From a checkpoint of a small transformer trained on Wikipedia: MLP 768 quick GELU, untied embeddings.
Each number is 500 + 40 x the weight over its row's rms, rounded and kept within 0 to 999. Layers, rows and columns count from 0. Numbers have three digits each. The size before them is the row's rms in percent of the matrix's.

# layer 2 MLP down, 96x768, rms 0.262, rows 80-95, columns 512-767
101:504526500542430434527554487551444482494393471494574455490518557533482449517508602481492497556470512483508510555439480442511443574501510466474484479538518519516499521435442515535499504488461483528555505472440445489513492512500487512500480520504474467581539496448482528537501401465459438520393456506513468524519475556527497545523534511417492424445563470552517476581507566522573491469563474518413595536461559520471475557440471527525482467466527456466533506449470495526490542574501475486555504520560452531549502503504496480465489509538509530497521484517550472481521470516552433511508490489484552557575473547506578519488452464454498465586429441533518567550545498576507539480412552482467509505465551477536507514488430447550536509484602478516504426488548462469527541441482506
096:421487479553491500420537481471512521518525498555483591443559509433453520501546487484528527407502531551559524560507516497426455489475526534507468484503503463522604408490506509531501567461595512508473559503514460481453452526459538491510591458439517477500498543514459502481496545506480469435530465447505558368561515544498498416492503487555503450564519502527461532479518549586471505481435507452468432453523495504536541457442451511500498455519505486496513533555515561499516534565444502520473519516489516538521463468496433458490499518446467487585485496530544562544541560498531481447515521494449489535479475532583423504539498417548507529540494455506413499502557467487551450493575449496538518474481486518493546451543462497484494449487482528504501496547504499482388482450538484
101:440506521527499563545463473538453499451558497532498510518481514479416447456491477471535457492436538536486562467524475487566528497545503570569486489518432569496543558525479548480468530534523446465463485472529450492514477514483522525427459521495504458501517475509502470480520455524529531511477482489478526509459531528540463528494473527515440457497452451447521494514508546447490503461518479511539494500485542499464465490427572520518495481581480510523465520485503544532470503522494414448512501542518472506468504478480436513576486498509511529469513467451410567598520533526431500532506479466504576538536478449526453563568481439453461571499508532374492559581432605591534533445468522498508523490475479438504599478472493432549566476538468484480482445506468593491494509513502465
099:504473513462435476452553421504518427529512506567550498542501446550475480469509503415526562484462518517576479436541501528482497481490487518485489543494472480506583502406499593519526508482496481474475461517448520483543430522544485492556494499487482521535469398453560475540502421470525524504477478573490483493488513513493539491452485545534564511575468422557469445419540474507511542546521529538515526475448540585492448471495456464595508484521480458480517505531470525476449534557488478506555459516511488472527448498439440519486500540528559536502507448544484527476494549506474566505495453548423458509540499510538535521479535453496468467455582546511438585502507453513478539536478495459495491478530510557471519536491484459481534514503526564470525515501454494509470483473446512
104:438576532451527496488486542494464538536488547427525511526527496543488530580509522509473515508497430441543556437481457444515538513514454531509489429495483514485495499504550514495500467525539513530543520562491399487491432509551494561561560490495494439509529527442509557553498522568527477548542454494537529451481489479510437448536513470512481465525505463519485552498518426462479525463469507565472482507420469510501450471445439505506484492466420493450502486517486445572503523485518548502432500533479496544438535451546530492504510463470569513386503551397458451592435507502516472535535506449472512524583508495532484527533464435479562525502478500473448539518472487557496467516537474443514528555494502516558513580479497579452506443450543528444608475476517572459480457554537516
097:523530456524463510513435462552493469420561543412507527489487508439473478538455491515483545482512512526526445528605499410455456459504456535476548510499504513484558504461527517480523558486459458499471450590398539548518547510478499486562483467484496422479496497507587509496512517437518516533509518504569510572524513496422536466521561517551450473487496480521488487518571455501413507419521560508519422463547528567550489457492558488582455446587494482492458539453570519391448489429478439528576492445503541505463399498488541469436447466531515497563495480508531517492495361499561524491472481544428465444477530490557505460503468463487444555517510444550497529461520570534483444543576563498534496494510589458497502455491503528489537514525532537522562491528502502503520462421491521
100:527477501454555487534537515436504482516536514503533522446594570528457514505468540526519453569498464551531457552537546522504514494475485484535465498532541369541514503489436501514514477531496488538508460450498582495457517505457466510477520462437500506512430481511494504463476475397518537518569480470508515534523560442572483530455554504575510454445493498475452488532526491460502485462516476498558459509476513433479592489468492474520483533436528507586497528494466453462529521566417454489508477559504457514548562571465505497562508497444534480419470528417580487483500477482470514517525447478487480484536478482590533424489462548546531552532498454499532503550497514468512449539470514564472535498516486570419494408546522505534505408500447564485538502471524527506454486549482472
096:465461452495462465502533504573491478480438479472550508478540480481584477555426580534453537554485479517517530494506524474499492562446495500528525471521525469519459544505523521493499488489475505418495437479494462507517591493499479459485455488593481504619483459547481482446581446528497477459523476472499552455481452585480502505465473497489458516501510487480513471487446460509505541460541439480545521494521455548488503506504525492531466532442520486548510514565506509551481542497495460520424453502438441476512494549548463489520492559441578512522497520478481458572477566440478454432473510572458464500469509540483495506531476531485480534482515552576514493568524517403427562457532499501504578519546472580460488594525453514477538499503508495398540551490532498506548517504532465
099:463519469470465472463559495527545533555438460547445470456506535442509483498543443469472532498472499507543501476507481484531535505482489525563511539580435441442583559504520488568462426497565506519533466444535486480505535530514521534497500493489535529562479510457446594560523486524520490542549536506487452483456636527534598448480527522538479469552575429481469483484494506538544459449541549482464586522553505524507480526461460446450485497530453488455532517486561466478548533470450484490523509451480483532474523528471547530471470566483582453545474480497479479469532502531498509507524455458441466502528426526468491518485516489451523484453504515489448575552538521564425455468478510516481559494469450420493509456443500456467532541532461532497456558468505534550474527482502441
098:493475514517458497507551519519547528573460490538513544491528538514506535513558482522532571544576501442537536495482458502485497556517454491555507479473495488503504538519457465503586456555447511560461514566484514478469490498507424555481500526398520460429523501457440530480511465563572503548469528513499542461470570485532529392479488482466490531514474487457461501509453516499478488523502510481533487470504564465527422466462472510491537450548594501501456494594449400492511509521379474517428478562520428494462542478504505448464478541493540494499496501463512487577472501540489499513533413528495499513585482438495492494527509518484494500470514559436488523456543489531535465554592445468527468571554458417468529504471503537537467495499532469528535484502477544420408494535498448
094:421443618451561495503558471550475521407507436564454498349557554469555494545555520524497541516506511467506521557460418524482457541486547560463488532480524475473512468588559404528459463488397513568455457491503493525553380505482486441483539535479519508493530543513491538424492523479495511458522496575410524494483496498480540571618435496544501462446463490534563470501512498531496455497422451520517515547481546474503463529465483506492473582414512529485564474498588511501439509540576538539500479482553496501535581600527559547477496508467502461555439479478540512509470474545511543483536526496524457492538548510472566489507480524534560537450484495542528453444504469503489472509546474523467496504512468520452419534496506537458525508565457456401482515495556461501526434508497503
096:445490456500558496510434467506424463460479518503510509460533501562465526461488445524524465488517448462521502490511457452481511479614498412556507534484506552508445418532457468548480449551571525498542498460511532464507597617560439501483519400478500514522473426593579471496476429568525533492439522483535450475476489458517521430498504485542463462527507577550520489533462451481497463504485531537433502500486500473506486459437511492472494518463506526532566448567476514457492463421534525451546510453495462560424464508486506527567501547487574552515503483449510470518491433523580476596503538410447577484470529448504496496525456448481496429523524528557456498504407530565478494475493506513474495455437507519477500553498503516539536519493519451430455464523502453543476472463530515
101:453462460500439486519431494541482554519519541520483501448530474485492486577435497473482521507513557493425517434502578470602444508491438498506452496524497494524520589515482577522500575504472497487519475553547584500568553531493523537507469451500537522432507568544552490467521493521517505525481471481523580399507487482465437410485514448463454558542439471491459500494485459470508494391462494428571538549439547444550445455520496457468457555489529492484436524504536484453510527470478572511447485556526474496504535535542457496506516547451544450440521473459539492562546479529477471511505479496468479432443476474541522556505439556434505455505478468486537507603522410549513421537511442492521461560576457528507501455509501429549537529494460573429443575473495509502405451538503508
101:475506379484540530580562453461471445495454498487443499425494536491538507518445435489561521483511475508482463464546437476523413448422561525522416498486488492542422493456528457483492470482442547492514478483474528479486547511492516454542466528450557535455488549499457469492491504470495503562553563449465476484535484454526445528451471468535469526453510561554515436532497529497509496489508499525479495462506509515466534478606467531520426459508393438603601487482518420496488462402479420521542411489554477458575516389516533460492420516540482511468469487517509492515427522463518405519392531485512514472526484526538481490547556456537477495512528528514507532466553576500459513479483536570552508515546503516434513519500458566504541488505497537579480563472485503491532517527495480
096:494564534509505529517541499508489473465502467513531439488586442468417469510492525513511491571412535543515544449446506504562514436476578523488535447455547539496498539519473421480457475435494558562453460441581547506557578513462522478506502471488431505477413523490476504554496489508466486480537478520485428483606425523550530492494493544505473484493534463461506464446411468554532513508491488475479504486484552454528486522536490520489506497413440540480545499439513468478479510515523518483485515491565490494456370486483473532451482493450501491497470464517483454512570484481464515467519453486430502492481449428501501460522485423429513484510508467398447556552418517455469539521504514597432563468473504555473454563560452561470517435553465425506513513529566515489502514465521489
094:454587446483485491500472478559515510534522509478479559501575545519531453522516523509536571481536490461525579496435448476549489464573487543495559579553552496480433508502526505572524534496491478567430510512422524479470431560563459493576527509439481458506531483497554498541505491560450578513491516508534513489565448524508498446476556497552488476492559457555506479495457517534502536478485508483464522435461525542465468493543465466427483439484548511536499445465558474435541571485445443419576492527498473522561460408473541570434464466501442538538483441501403454484501526444504492466533474527453607532465521516514420472551536468481461540516459499474441505548356498503562573471432488511439563449504505522499486539557443491498427517488537476487480541449567513518511534473533529